Weights of a small transformer language model: untied embeddings.
Each number is 500 + 50 x the weight over its row's rms, rounded and kept within 0 to 999. Layers, rows and columns count from 0. Numbers have three digits each. The size before them is the row's rms in percent of the matrix's.

# layer 4 attention query, 128x128, rms 0.0865, rows 37-63,100-127, columns 0-127
089:433568551559496563548529527522452499490449422451470459571441538469451485542526509496539499547381527441534483546516389546476446482425501633582596477493538492493452596453444443605474482448521465480538443590607548499503581445456460433510475516456520527471580607545522517606487566463527490448506523477477503509419482463514522537509520506527511503543536592526601484547479440491506484433437
092:500569498475480412522457538503450453454462388381556503482561556506386492557460538454466533433490514529516482528603400424511516477592588468513503566573454570591503538518601426542397491530467420440506520446491450527448501404458504514508571428539591464557490542515548516496561462555566442477486503598463533494529481423485471480416534482532515556478431545509486538504506532474477447482493
097:488442379417533543563536458462474536440411405366525542513497491466418595463556505541540518451504606506482377531482474448436532500462484550597527510450519504589572476560510518566524487406471568544521527545520443537563474493457521527479550476602451501462498439501562556511595523486468515470564564463528541524467475452544549531555449530513459437530522477529511498520424505450523377544475
106:450502451537480494702549550439467394467496446483441513474544565503484444447578502489513519487434541518525423528427481485563465505478478467483533537454541589529501531455593444541465522392504445441428512441506461500488492462589507501534503523508554551581542542528524552560574483506495491535472551507395414476481619599497575557498472492489505481438581590558531515454497471504550532580493
091:443556583517531440509476497440451473551594521509491492498493544500516541391572552477541499576562517454601571499456532431593585513401505450531439477512449541423519546484532476483496458542629489547420403523439519481425543481462511623523504425580490542515501510482449561530469534476465522478395462571452454520517460509429498544456437531536446482489549493419428471529433513491516440518602
095:572540557464492526476507466532533566425569454574636459466542496461520547493520499550407433537502465520573444464338498493507459449521491461450501395511495400455507580482532499465445541481482464514494427530473527461498520528576569473411488538506487538578436541481572489429451455416501498481466507365508484544433582553514511481509533510627493473461471532495471528475463571549474573476406
094:489516572575478428596543463454436490437559460505499501481511566475553485531572621537497569523490534541515418541533541504486525548565530410480473546382488509491529509442429462486529526583503448487515514424418525541609536502396441550529490549394499580522495473495507459487527557547542433536513527454461572565504458494481526526555492548363535541490513498535508439450524480496439401401593
104:420491524505535441514568577468475605497522466558529536518446482472491588530509528544419531395444333476516468548504564523530572489425548534517543396524525574509535494472518561477496498534461455529456579542535459505570475494539492525493361436531561441500524528506484422557443487425452430446508504528575510476563511411487599503498370502496524487425483492498474538506529464559537513393514
104:427553469442569513495481531458418564581539450491610504543499575632502590500457529570506529473517485430474494464465551541476524558462516523532527555564596547554433396530467487548547522495404471569531527500529434564499476522418464499468428514527475535536465413508559500551490531442513525564473486605542579443526438468426503547517470496510562483587458452423485558534596553560507522555423
093:471492502490569478494473619573557542441505449485476470521526579559552468460549538493539465489562479484469447459524482499518529576523462504433439505559618479584414578534482514552479458490482444541515503450452501533500543525521550568499528578508569539485495421523442509461553505435502410454530499427424542523547438499410569446492542519553366495485582523573437403527599438483500481636537
119:509535483461564391455497604558565554557479576494551518518493522460454610465543497433480488546548542443561518537492474481568531476500468446477408523587533496430480480497513557467545512467510494583475466453500510620436462516544564600474464555480433472463481443553456609526514552451545480477436470554427553547440512459476405550552501428514546546494523416476523510491473473377534602510403
110:492532501487520450472604547591458467427516468438532521541455518533572575503450525462496471568501477558578513470490535426534484502620601437488447467491537508534471471491495457484423512540384452587526523528452479493520524490380438511492492487584480348557376548457594510470516479467528535560517473464577489447454514586476484521546545472478510461496533481452527465529487561396482368477506
111:515430552510465478512403423611397462463474484533536575450482458501461410472502519500499485567497566526472466487633554444474496465493462518523566454465561417574517443505371473407466470422461441577492490624508476566514513557554526491498534525474493487426462497466567480537493539496490489567373481523521438483434465400541491532602539557443449543579516479484567512470526444471473481519494
101:608500516557442508500477522519528504451465524558527550526486581506467463464552481562505564521488488454527483559507461512583465442566489484540532319439417472527530500499550500487469504592540441584515577478509491594491515452532510526478476481570454457481468507509567504485550583571436480536510449623504554446518545445515494518510574454488578462511571414426573435540594461525467448647475
103:486569442580437520532462477511455583472482563499562541463619499550500437480378589489492573513450466509460558448442527477515572474524414505543448473444474505501446459577493492428415493486564493500509469508460491551561548427492456552505468551462383569582434550511487417455514542481411481542564495443496473551471590500550516388489543496401588547489489440464434517469603504474515514479463
107:393438483514499516677469543536493539426526474535428548529530433602540447559522514562430417493447429516524541574452498396483466503464522517493478505457518467566489525471470495515478429544442574585474528555442532640494586455494553483476484516545526488424476487539554524475554410551485531524491460579528450500546462536601481482567486506506419506482478419468529456441474498408427501541459
116:547503535517463396372508470525496518513591444605511458470539435430604486592546451514506472478451531536571466487499534431465386488565503491500538516487525459599503554528514570531423467548510415572550456556432595522444552448492445512480488510526503507540537571478444578430448476562414498541552505522499514493482446481471552435426462512457585536509528543539455471522488455559404593427526
101:478506446463536539542477420580562542482438475477435496521591462491527460426600506499465463463598450543380512622520629429471492493479500547517452494514521552540435489479472495547484492538495447541498496465463488497547431482424529555488545500467452464453597543497484455423472573498403486514437480587520513469520477491525518540536435405536522480564560480509549453524371580503414624527533
110:531427510491490441463488585526480542497464580516467571473534545421451451473478543506467521474370522507517480483595410491527510518490442523452591562520432503411473578462517561496580523446510539463476467506520569521469512428433431481497575575498617538553490410488437409506425495510424525528541513458517483539516512400459516516530554388526443478480467582422584457557503456448611518473468
108:551425553419507491488494494462511506519465514561572607474571477516443511536439527531501530501440613517506437584424437524452532448566554442613493470537448530500537496465524552513521578487490509408491568571405523360502548478452520525573536410503437522446428409478498486470548561500503518453519456520472485559454502499451495477427503437576481593531546403547493407544569532509519554519559
119:529483578497492410477439623470463505434421496425600486490527469555510485509489500498635543513542512417450490511521524452547412492481482455441494434461500501519512426433587527583469421603582529589551453489454470499458442504503465478431480557517513481458563540510561522589455512434523517463444571571448369431509506555558501523502549521524543471416436497497498478513505545400502542506423
107:403473512565531473643533614451516451396521502536514623447433452513445557451454501466558534487483488502537525567556567534545537486414443477461516402476516490484504534465607458465509541512566536554528515635539506510520513529473443489474511515419469474492458507435505523440458486570430482465442416588471452450379511471565510524461499538485432592538474566548508547446522518534486461482546
100:535470560469603394541582514430556490499602551547488540462398542489415478508528446409510558517604550444476542447476482515460554403536609483465475452520392509412520565460448468471535555446471537468508532516448508483544527536515511393514461499487473483507507518555498433422470454448428563448452520456437494560429430574448480503502544507413420561464422475558521469524486555521467530475478
101:495588449465515472574546570490489450471523484477416548428513450521504520561511554499583470478540527514552598420487620484508506661494542566495564509458503491538574518436519481515560380407451479414555436508493468502429512569548502498485416471486479445536476526487483488551445592489536435444468471395500524509443449503550475483503502485535506539579478503444622500474470501464447410509397
111:441513439456410532552537580517570518451494509481518410542496621458489533478531452524516489579494427592451506497563557511496464455506549495488518524496617422449579456488553487404597589597392487546527479490508512569519447445490425500598487462492472483523523520538391478441461500476468512567449503519448521565431397506486461537534483465500403476385547458471533501519547523459546435482471
109:452579450449557615528478491594602537487552387514563561587516434555521476504489442546446516402501462452533537502512499452476518527456456489524555388627558482638541554481527489495571462492517450473469550512421528490539497529548463485618544596554452421525466479426536514490454515539508614493534561475516440498554451530473557451508472513506488535497527482506480568511436489539548493422512
113:531388453470529489444526529539572512429438508541512481541494528500529507484458530551594523393487508626514472451432599422528463567553508531497562509433473502592423542544529467541485494486489557560506401558549518480554517425543407502512481469492469491543499412442445525456541491383487486571460543535518535597520448443486419555533449389445521552470417541524454515497571492415489487452552
089:485445523407529468488523494559486489619491409466557516515477550556418466465489446413554437491463480521402502561493487568481390476580495555470505524477486517470532489403447536524583452494429468563546542511563481516515532590513524531550476469569574520521593539513398506509468494505458569450476542510512537463588539484497447568417418423511505455580423488458505437481518446625543451426558
089:434515499562478453485607526445505502566474448465501609451462573481538497512565531584546514480481493462453574438589523462515562505462411573532497501513508446579543467546372523589490478516431578468475443514541492544413554433527575431455485487544525538556423481488496556461525560511459451507554569531507539501545545525542540556407457545601594456434535553557479546500530477523519554588422
088:490498471475435507509527613426514472610511509496439513488461640476472457593555565485532546502517511502516622508440514502476500530506472452521464472527448454468473516516509514433575517552410596414514438473580495600473495487500502491499542531452494484525451447487477422465503438459438485461487579599477457539557459442422550597471482464388576531473448398485507522510440534561575578581493
095:507524478473482457477504469550436514486496435501466571557502416527541438547531494468415597535515545500446397621470555535391524446518521514416548491584513394461489411475499598572453515490545508514478545503499476557507502511472551536486389500348461508503438522576520444556502465488532539591520406495405560543459443561503464471470481510472515498447441428479494515453551442614485506471511
091:449427571508506490540573499480481472508450559532393529595467552498533481534510533475469516479445598447424467530453477472481430462586458571462496455558472525527485607504470495545513542542478415442498455486521484445540557510472486477539478339525498515451527514569532437450436561562536509520521563484404604495516517531567506519496380568533566495439518519575627490561572458497472398514508
096:511500452512443511439537475522488557382403479475497447559460456488496535436547460422426490507527470450564473505482487421533578522414400387503465555507470472528473538574456447505529439456457598517511402501498585533443471566435542518487487510465404529516525554555430564384496500427483538506553513485539427451429454552532534549494568539554515529403488605486460453526476512451526568528425
102:561536482538421456568499554511489496495508570515491432536477550418582489566481532477537542451529544567535503351453488534514489539564507537490573499461458569483528563507452452534470508618455409503550575461398485605521487458503469455592501494593451464497524536543562466513486488598572486498564579452525578471597576559530600498532455447498466475512546559537519554547524570520565559472491
102:514459582530405513431448551485555457480554397537607485467444474539495536465490529529608530431449471522591498465489423453564548500571487482457464485541485417433477518524451511475486443380524465484447468554458511432555466504532576535444472414393464480478509579479471516540416511488470512501506498415444511593461463475416438463515527512502616483590440493455512444459484540405450523478432
089:493525506505499446476441598489468485575500529434543505415356534554415447459522476498591499452463501530444508409477531488522471535500444508535559593480631512474503581480517476542521547409459591453594507612409559580516493564547490480440542534480576526442505475543572486427517554609472485512494595450530420488557506501501495541524491545479512492543538554434472575462478513550527562470487
099:571506514487607540466535505516478497550454393519524420470512488555508495382466471577480513443471424467423441534471454524536583523516539556509536493548404518502412498510444459489569497524449516495491409522596470522463484414528547404442583536532544412513536509526396494505416538529457442608584529534555460471526520508522534480449524487526487462365490446466560532541562411424450504522522
083:458412496492562480582500430537517479538497496497514512476486478494418555502495570507479565499605496578462455459441533466534509522641585500486488394599450435481522523455519434465547496567466529495570509545474497363510525489466463478503441445452399469513523442496534406423446546529434404447447464441546542513517497558385523538390462505468505468514491465514409441493515400464504455515528
092:471537561537474500460525515535506521451510462526428472460538428561505533499511552469557513457508529513507532475512491375476532475524579432556576521484416526542522530479434462482544442467547552509460344570415550470489505499531552546536613499473511493536512535457516513556514528392559452518520477564493503456425400516621431451605511464532547555493527388540569509404539542467513589597529
096:582504452508427503509538562423477619474554432498449474519537538509531506502565424589605515572495491461485511539468510575554487450509511462569544461412434498429511496549473420422486494372540509502443441460436502490481526503471453485522527579513420579461524487547470528435512466546536549513540554499496421529536541446601570586596588502489542566493520488557493640520503536471522460546563
099:573473520579565484511458485468485541494549513558466463496518435462484501526552554526543475400495507465470553516416440419408520528455493488471498424491510523578572420493367512508458437475346471631508529571524482459482405476576527502553494532497440515431543449474582512486464476538409515495446471517481540564538498494531463531474521520477474545600533380520502474586482551385456435497467
102:508522531463461470506464516485424407523538452437382477584483595471494542487460506514480523571554491485603666493476523510468594545491459399583476489456435502455525551479447512503462496550588465518522475503592532642528507466509458579486516522487486504472544592577503491405442412463460457529525435486473531470538466460491490499495549426443445461498480527511555446527458499484651503487533
091:510564544502449562392567541547532550509506499582554495498502502540529627531457561520549520432526571541505431487527425446590538502531532479541547525451499584498447404569533489547378508531628462502428491555413635474514511521505521508533435591549471533470482388540468538505475522544584511462478431435537486457416513487513475447544571476543520522516532457537513488598483471496443445504518
104:479528503406499534624524474528472406521559440479515580484432516568493508432558468557522462513506592526471566552521533442524434443482478510461446576571584470504531449426419530517609516576480483512447487554517554488484462490500482502516407469575494496468501514521546372498522465620461539521445488524592397456502479497556524492521492505456539436504538583482529556460364451444522421439477
103:519503460417480471435493412428495586467483528590507494498468482532420505447488549580448475569468567469464400426484451417523527414534467529532547484589456525472470539458486482453575492560360511365480525448479463430582494384509503479432551492503541476436470459462561487507440487483433527381520572428597520509495524432519505486492520452475469563515502519454530462485461542386501500479499
101:404517492500491574510453480471454478514494504510437513597459534555521475475491495501528512432498559475449458454534602535498532518496436460519446541463513565476544559478516421593416491476507500549478464444543454503590575488462486513485534572437561422422488457545454696394434554590557453567440461444378437500494541557510515473489440470541516511554571508510500493482511519493407513569434
105:573529477432469424353475474490510593536529476518484519504433423443434504477508459475453506547442521479429515511571541488522570407510483488533466509503436481510530561469458518482579519461639469485540573525481429422472524504534492570418517562528488606532639578588470496581463382541469503529498543458438531554415526545481438513501533400509557497531509477451466520436459545521518514462526
102:518523480601429496551505456550494461488602406553572468457575381457552434506433459516463503441456523501531466428564514430564475504537486564491518588525478567467547511495597446538520484381512504543493482547537564526455568493649474549523601592409490474481541549501576440499567513477494536465511460492420492539553471482558445500467451533507500564470498590534518596501449520546462529527516
096:512488483517420500560524449537501357473504452423544490552561502521462567460531518507476551472529428512445502477555526486436502607490605526521515491529476476434539484480521450540633553416517410571521447474524553486436491585523602553407524516475542433514457505528532511482473451553496557469439479496438490500430491466655538440528518577447455523485458495419550624432524452505544464525529
101:495459486461524505489551542493556432514501480600545492503442441542594428600490499459507407498505496566549529429469462525581489417466511551471429500523541513563501652438610492446536552519483534479532570507458492586489513502423530427533495467510462529506587611566396492513563474591541529562387579537548544428487489518522525417502442429515532511552464431504544539546530463500526472483530
104:479487480502453530359536402481488556496477535447515467518525547447470499511491597540550571513485549543520509574415522486391426526492447396485445549519497571553521486525516641577462506530447513438484470528566457446444444571421604459552518565502520510434473457495472489503505431607550502513501437476462520425470531578483482538522479442592517535562494474562434566494517534464535617492552
111:507570565522498627515443547573638601439447508562553432471515514531525495442473577541483477561489389470469471482474591494535446445570481483509413544449492542462502416505444473517416491500491526501476573555499462593488562529475448565422422568543503405551522485547577444521529493433434465416534504442597481558470526535525476471467474430456468452486465474574475477524493475537542563501537
095:502492432504504506630518419459506463528515457572483437443499487562462403546470476506508477534564456467523477486517562659523485479460450551565499492536557472510499477504428511439541414492574480556481476419541463500402537460480564457516580465497582579478490378444467465461541460412405523529522643507543459439504565481528539585465523497542555470536483569504502490445470478547409467519452
105:436517460539514586451515571528522459501505517497515440547472483403507628436457592491518487439448488495500592474472544479575532437505536447503606453535407501504471454525528442532509513550519490518500474503529564566512402510544439566587551515538465641624476557510437529480561455478372531543443526509537443492419408510540543492456549570478472446428504500487490495450491549557558519467427
095:488408499623565494551450554447522463484440557573465452467356501482442450456503528460477496497494467500596513566574432473523549482387493424596491480502471481501540504491575478520467449538530493509498493456466484401489552525579485467548465480513547478513522450527496461472590540436603547514436565445524515459510491556409432452567546507462384537556489570463489486456522548572560576431432
# layer 4 attention key, 64x128, rms 0.092, rows 36-63, columns 0-127
094:506435515536541512487469562513450554585478389446529545474549535493495534561533404449500488514471528433386470522457502533481526466425515450485544419456553575506533536411544409497545479502492534502409514561510510468497487539435557493471487481577561515518473511492467542619596491501469389463423453545483414475418424460371568476441603508442477462565458540577536537499504551480495557490437
089:457446494489423462492443552463520475532449455513518450438556466512414567405439504488511446407523409441514491421520538448527461479558432453474471445493465429471486548455520477519537550448486558435605639499472488478505436521529560614468545436466497460479535443446431428490534527472512434509480536575489536483497464533451428457586523440489419493475550435450558422482451441488471442625565
093:491470387438512440448437464477606402555431502443594490498571439590487534486461531528481505528428537524509490445542590478486483566473493591530507499497531501512492552481464432501407436512466482590636541576484518534526583448442529559448430539570547547528527538598473511520455521587549511632430489486557460455522441559502489500592414507464478417488515512486501482513517491502529473468540
095:518499522466447532476466453492651384487558470501356466463587493535464477532575473498576493563531428535452545431574483544502524473530602514483427535439555504518539488484534438510536532453529524457497531546448489606466571618491488508461421531536569515465402493496520398472521421494433460565556526578512542566581475462527520510550441555485505474441475567518525526560594479502492471467485
108:508571652527463429469400507446532601545541455480588515520464477490535538491464504392499461482514520444487471483504616454394462562487520547507508441489544449480432562418527500484504485447545595566559504530527454547515459545472522494408557502482530516399517576486522504546516572453524492496575568406592535479497393444479498577446521485490503471543481506462482532567487497522354474489485
096:485443548502441517514522577506438468501546535483540597575570522474409495547479524535539503635461561559540433494543481517394566550593490512511590515534589512492466490559511517539471448517576530472501542497619554550558590455446398402546562538467439452444432527493480444442495428475446474487571468467454479485493462520513483445511503493521507567559489506385519545494487579548555440530581
098:430620566476413376482529560513456519584420542441449482446419448455579467528487553445523506480553395503444439479520473474513514501583503514581508518423549483491417414527471599506527522539610465448433521561567557475527514448484543538422467427466455577538492503502461417471437530413478532499462521498464461461424442428572501422536499562497501490501492450443530503484570513518522494560511
094:530508455551520499495517536496529437489584481495480498565492513407476434546472447569437515491530508552606443489480569585464548566497565487514564489530501399420523588529414487459538526490481536606488653454533552495544469452531448491548434448545593461473632491490517428439528565524375552474499448532493510469535505503491552588491533483567480544463371510501431502531505544517506479521436
094:539509369505569452552476466539457487518484492476467421532544491530560519517440443519538484490578542508539568476468454519553445535500504440496519520591542443388487359501565514556489372418549503527497550560490499484452453456439516570408537545485510507644543546458512509534523548509450552441514412463552479554443455542490525536494566481510406518597472508562488492454463424490472465549605
108:528431486559529433534484458464466572552478451508475479547496479469525505488405383536571506549472515586472570489452571485459508454476494526433494498494496538504562531457439519522615580495553609475526431566509511508501542490502449542565428514622443496519625449501593486446520531529523394524395524457421394538458511554513566437461529484425450461503519528450478420533512491512532606541509
102:536488573548524460450476468502498512478437562496480532458509541421533541552421506397552575484503431535535484410456441489400578414470452507468518491487510522565518515574438443481476495424501512547490371511390522552401548494424547533554532503544497497611561545430534522515514501430531521479574465532487453490519529522571513543521537510445533461527497589379499474563575551581584461407514
105:477491498453506516545485419533443495464626492458568486494451490619513520435447477547480483519413489567550487450444488417514402569516432542447473478488525498439541504539488457491457537496471523476495448519475525525528496454494488385575437500610461474583510470517542540498583464585499531529592502521480445529574395441456608447376472599556521514497543496466639473482483486508456458513441
101:510553473472421582577499512502520442551420605507455555493550573505424575590514450518499484493425484500473482442452568535471455458537445485573494564539510513495507519386496441425510474584558478558470499506470582500552578487489502582549498532443539602587488464513566444557474488441587453479554486559567427466517597553435473537465449544489488601486524479490504452558470376481526442483554
102:467392475367499526425522618562579452448565529477570595468506481585568543508538475487573457427427481500548443508435582479580517462464499454511396583498464604494549569450508541456522491507481510552460444479440486451525413495501444508513500500486511513557525426489489453399458513497516569474504483481548525528458549541487432530643562534467543486503495456494493528404497463563454562524487
102:503478492599476501474514460468487452495547528456459477485578478513485560537419568571512570491578552521426448498535432552508487564474517546447617440484408566511547448478500512532509460474453491500558457580518524432586596559520510542517562512609423592505472473445435492586481494491593509453570407400467511504372510467471588551566493521527507407475527473488492517594505554546496523458492
094:508528435503411421441617459514447507505507462598506352501516527453476534547510627502552524533522594418466472401504491488548551428483501448504540536491459486474498482447486551525490538527525509474466512502471561494374553511514464520573486427498512495549452534452517526485430575489433488482496425474464519601452526483464507522474614381448536473572615545535522448553506474530459589438514
096:479462496473532541634443496568555425466514568506575485504527550480513486498600469435375534501527484576585566490533475639484496505463478400448423550448493567478435509497495520417460495491499480472544549585527495494620449444458535490512492472508561523516542377452531517521446472505491599460404485468527423524562446511522473534475403545473502442483540525609471434463520509458473451478498
104:456500396484527501436479512479454463598490542511546505573422458620529465460505454406513551581432518450479457550477518574464468325448442507533479453592570445458492455579502508492521510466439597497576546491536579459518471523523579481471538545433486506482538510438508470455562509570471503516527507480530532508458559502492377509504506562531495408465560442505493507503451548525574393564435
098:467471512478615588543562548482556475562493566545550433508464495482468469428507498502467487446526518551551442472580460425476444504442506489532496474495542470494447465523611534491574504499544542460525427469484496495455357458474462416579464387519478550422487576551537546557484548561468490519430463495455468486495417557623435506506498548559408537575454435605495508582526410499461496473477
103:523541453380465557461455458479426437515517440533421593650521480453472483518542454458546535570555506466502470523443485521516539608596567483433518458482477492480505529583486522469533502419458469478522495616488502566439497631473591489543439431440491478560486524514544528560524455462533465453420444445450546402499558436470484512546488456416503531430501399506449531515458503530513540527465
102:433467506462480490486500510538415543451528482475434479536466450551415535446427393575534584537495595513438554474445485581402513476542442496444494494467412462445502418513565593529569544478547431476442498476503404499458525462483586459493414569489486457524476465533472521551507514431484473533492545524513648482537460504435506570613554476506490476508364491552550440513556517470543481461554
108:494549492538489505501456496605526609396498541500513462526463535520451476423514589484456457604587406538548543513585443407483504429585494554442522486430435468417385574503468533430495411562560512520498456513546566507567522601470477441486486536468495592524470476552572484520530555550491530505536508476493515521506540507432554522542517516418401504619503528468515497554486593479510456515537
098:442461505462472611474537455530423504420540488508495523569649520458573432569617526557543518461490487495510477511494403514462540546530476430527414434393531482536497532462532506504487457485408558464522579477561541507539497463467471469490578495620507496595478433485449527474414515531584478551523587491568524520604540513482527562452494579464436548519497494586557482447464494452557451464519
098:523479485407530502445535498560553442451547440387527430509501631465508471523541466517432465515456485470495475560537485437429483524449443511503491441569477405460574499438544478592622512493571488398476516521535515495401494539544563423400493471534481429514491514446534443555522452494510470524479473654425427503549500486488492602565495495524627477499571487534560528484497552528505488492474
104:561531451495492481511485472482482447461486394465488572487496445506444497560457501535507468473428388456577495429433422485436496486517532425460455566468581524538478506531477488421424454588569452536503417540570471517483444467473512581417585445611481572457439558537520478456573400446441524520496529525500452565456510487460479580600548452534473549537490612530465545536471541511585493486577
097:564412459512533467499484565463430501547374573499520503477464457500520465498512480570440481404458538533448372604509438529555529530502480531404489482563474458478495500501523535450488451580554514447417495529369536484605586447588455574548553445580509477491519454533537526442495530457519501536514494538501439427597526442492478556464442525437486560431537454517487468524411426451494535555546
101:513476533553453480466485556526558486579487535585517466457450475476448521541519506526620462505474503574454471529547558513425376569542483449437446425459568464447554522557465421487463429484492476443499492565487468473388491420398489452446578591520544527528436456515410493539504473512575463517364498523511514519464540485462519451439514484510426545464574500457481534591558496416426498596534
106:457478442448430498548414493415520423475413480490492547513527540546453529431493534608521435514505528490488518535440480575440619524522508546483395557553523478530464453486546485481495495483479530356557407456477502498468451461502536468576549507441516486563488517565490595547539584591499511553511462516479490486546580555529583458527427463449481566480445560537466633486431533542451503580428
# layer 4 attention value, 64x128, rms 0.0688, rows 0-8, columns 0-127
101:500555649504500452564428413566445459503497517473600535460590535438522544580480569435503489415460538431594506493480599453539553491516552551554502497503486430499561439461521469445578560454463514470490500478488475564484485532535457401470559572457537538562489496498474388446513463598436450424521486544539467515536500422531568451489514472470556517447551441454551556520426586460513446522488
104:527456418558430518505461483499498502541399495529493485523543569518444429510547602524449589489533497523422556544460477545513467524490541431554471566457460459567499473523441507458480480462470473418443539509446545511516426552504493467419573503490397490452427442536481547444411457501494412484445427565561532456558537509418402482470565439496422417468428426426489383598483488459453547518479
096:481517516527489422432498470510525512518521493500531583470431497438447522549482425430589524487472516505486390504482597479488457435492440579462560505426525435541384447479513436557446516513474550576556508579433389402453543451459476513463483549512498442470515400504478453417366467501532525437495455491552482457583487517514592469478524482433482554525422468491570568521559407528547563467474
106:449493523499467566485499482504488534519456603489480416470444410455527528544533468588464576500481547461494635534397514476380497605468447578471471523554508572551409449458578479468546478470537422460435554472441515429545503500495586626522609452521582538510454427555565459500494470465503487483495510435471536518466521447514601532422519501469445544518442510514511516437475539489466449563481
102:390411437523453508552492544516517543468427474517450469430559560516479551546528487420569524518475453482541472499533484481479531577448450389481542456453470508581515556589460480498504519478549516575503537474520483513443486492443487512457561463521430457486452517620539454437396546457505506523451371539474507545489407472569551401496639594505599545514457431517468503513502466562552467489567
098:494462482565479574415483574469583445455571513496540477508423429453386454435474512568551491445476453501592514533500537568529530536461516493477502497585505413557505463457449469412569545496392437491423439448550497499477464524550424462561462522520513411458517442508527444565609515499537520471567373554434464593523502525514468521480547503492537377459484516470524472573575462547488462456502
103:519463439512497472482567379529458539492578450566540493535508496464482444507503436517612612478499418418520583517464462488489469526502482514431492461457442483423476496401419557498463554472519508468509492577479443520518559436540368455485511483529515537513475551472408408513461616518478494491579524483476548499558507521567500575553463602546396496519514475498520406540503565501601438584524
097:488556511460622506539389510436524469436393465525575468585506467444552588522461505423496445457560498565458484467441513545599548418470418540428467477457489468474477480551480472509495459531559406516416421446441535451463569521538515550497443526484570475487534464547496481500444559528434479503483456552445460545536468463445438502434462558439576578490597462465493417479474592496527500502403
105:420468501544464507548611590511467475509528419470501499552586402406439564430507605532534566516495569485512516520495495506506431538472626519535466474481514510550456483560474535480525548551474457532474480492479422469483437588536438460579502390456515563571502471540522437488592491508604536504462518558492598541550519451487508545499547387475523470507527519484473589438453412408498432484461
# layer 4 attention output (transposed), 128x128, rms 0.129, rows 0-8,64-71, columns 0-127
107:526485458534527496463509497424570544506495555575499398528485476470528612464538519467416524482536500436468565487539521420480470397459474498466515462473576406486532554560554473513474510441481613509558506501521517511501453443532604545421481423543494455527518548495507562545464504484511643436420555433408603505569468541559445594447534493474439442467473425530499481534530449453444522602535
108:530453539482559432524513477492467464484481412527502501552445498473445512418551427503525516519554539487560493428447559476473489513562623619462492515589581497452486505534474461504415421511527531435554446525503512484483475521478429513525522511500518455681556545427444436587449486468519504497407543525476502576457444557520615394584474498465518556490475529502449473532535386460489467505584
103:503484469577558537479544541507442454585473529436422479492431555496493518484519535516458427461532477489506594565514503490517577487538562496512491526440483469507401452501466510541481498484524452634507474551531520479454474557539533450556431483453400457556501511558511511571546624476507414500508503410594521467577479580462576587480496514616488480360534531492422414516554494507414524559436
102:503496470518445430412483575457542496502512513463529517498643460512439545397576477437453576456453465480517503542451520547554547475487533421463578518388475447446462526476404445507550514406472505474513479589557452524533441539571527461503455517449504388522455506444500514492539518561503463499462437511430451506503525561441527410496512500544488367599396496475525485476435582484519484397497
098:497603487628457508475536544627543522452507501450574492437530513545578489501571504534452438542483527485541543511394515434525480496521594536491476510475474550522469436510502524530514415435595540526506502531524514601458500510517480457469436637582456477520470485524479473502481517529495498415457560520509441451408481512534564472539498457424436501470662423471506513546541544549471585391504
094:576546567415589463496451447500495406526366537469458516441538545490410531562576480519521491497465487472488405513517555556447466472481537474391474452521490506489554462491496526485589465573514590420582515567504493465468474426540493474532470518503482497450508568451554502448487470494444502517440511445543557495456498485462445536597543610513545569535475489697475552499537563440552522506481
105:535586475608483474525468483525503453525481501422426470500419582420424536470473553443469450509607496520498442504581479473505505400425546446543518455528456435452434557533462497507484595430469437548536578496489429536526518456515491519463499468493595460544497532479521548614363458486531460456511473504540572404474523458509560544547519447473535439504576610529442492481456456467490517385517
103:476523473556483598487421538422478519473535550614410485490542445531453496467430472566550467426462576494508534511502503502454533479534433483466460419437496639434511560577543522536462529542546515490598497567584525551525481550488460497518416487585469603424487633478569469497489518635454514424478447537518455525435458573499483510467515543505531451538540540505531466501472542455440529530578
104:487548566466516447438503494485478470416446473465572567483439415559414449495502451477542516510482419515519474566552500479505469609570517464455513439535507441534476602419518575491500517492572613535507425485518574485464501471544504629487551511481523465503436477407508478468452483408541534570443531473388477546511512556490518462400483526535503476541509471657521529490569609497507556463448
097:548467504441464464556567574549536520501453512404487432516439512570489452507500461521573475529467353558498525478482449544525506550512458515540462480572459575429475482483497453603479448559527372510522477500435429483478513592465606570486550483493557462430473489417489513495585517495477444553455555408578456545536550501532516424424499485499480534529419559514494451488528578598582444420520
097:533445519445415542482550560526561523504627560418522474440571362381574544507497469522461462472538449499479495540544436450459493472431505535472535496453535543487538600449471548501461506545532501506491544464545555497556441477587529494481426504559594510422468469585594452489427504512466553463498549499452445421516490502495461541455461535545471489447522444473536565481491584510514382581393
085:514501441478453442502439564440517538371548545575530488425567444485457450482506514617518528465568473493450454463510408535446445574599458433505512478551481548427570583487478440486479572503499527447519516520476548571526520489472451489426577456560464566445540560441412499467545580508471509543594502562374478522452525456553541455537538530452571497523466504472510550492406565422450520453476
095:559551543400453526554501391579592537431561502503482547593457569447597576525488458579471496515507566509440472397559487472534475415525425433423461370540445483502565451575555484495457456495524566498513507493550490489499550463496499532450548493546448553568533484506442497553511488489541461474522452458429443549566476510585515572569490438538535593443570474487539564497549443518549542551497
105:634485560457482492405427513421503501616562466575468519571493510435465500474467548567409587466564442498424493431615471504507428503452496541458547470551490519416518523501529507512472501526444466448495482532526504437571438514431508519464492358424575479426585531431482511558509545474493507482448532524507620470506520535507421494483517478563510458447483612506496482483491492474456396515450
092:469424513504387449512494545561581588527602556521590486546487561538551494473450453459526625574589476556537452525428515450510533496586472504563489531509539611508478599571414440528470552512518429499523550454407528527491476552418478526535464495461507586530489464527493505456469518439522444511477525578497581469542501459482558428469417508582438524469555519466448542430492420503450562474486
094:475464540508472563501501572534450493463478602473504470510484489576445423524499520475384484468443503517465526473479534503502557510511462589536494588505544589586487521647469461420551394548527533473511495435509553501391511460411583499570451548493364480527578436535465539538514535478465583514476502425463476562442451528436374448475473547482539511426472527456522482529451459529479549558462
103:563476504538502555580653501527585502552542545441468477491490459552474561439551572454481572531471495546541508449429522536464541609539557486563493594550473474465551531487485443515475508442474440511438455488502478536543551550511534524528638521460515437531492390485376535543521543424527547546466569423538464493516490488540595519471514512451455490455410519396560539487535408460557499451466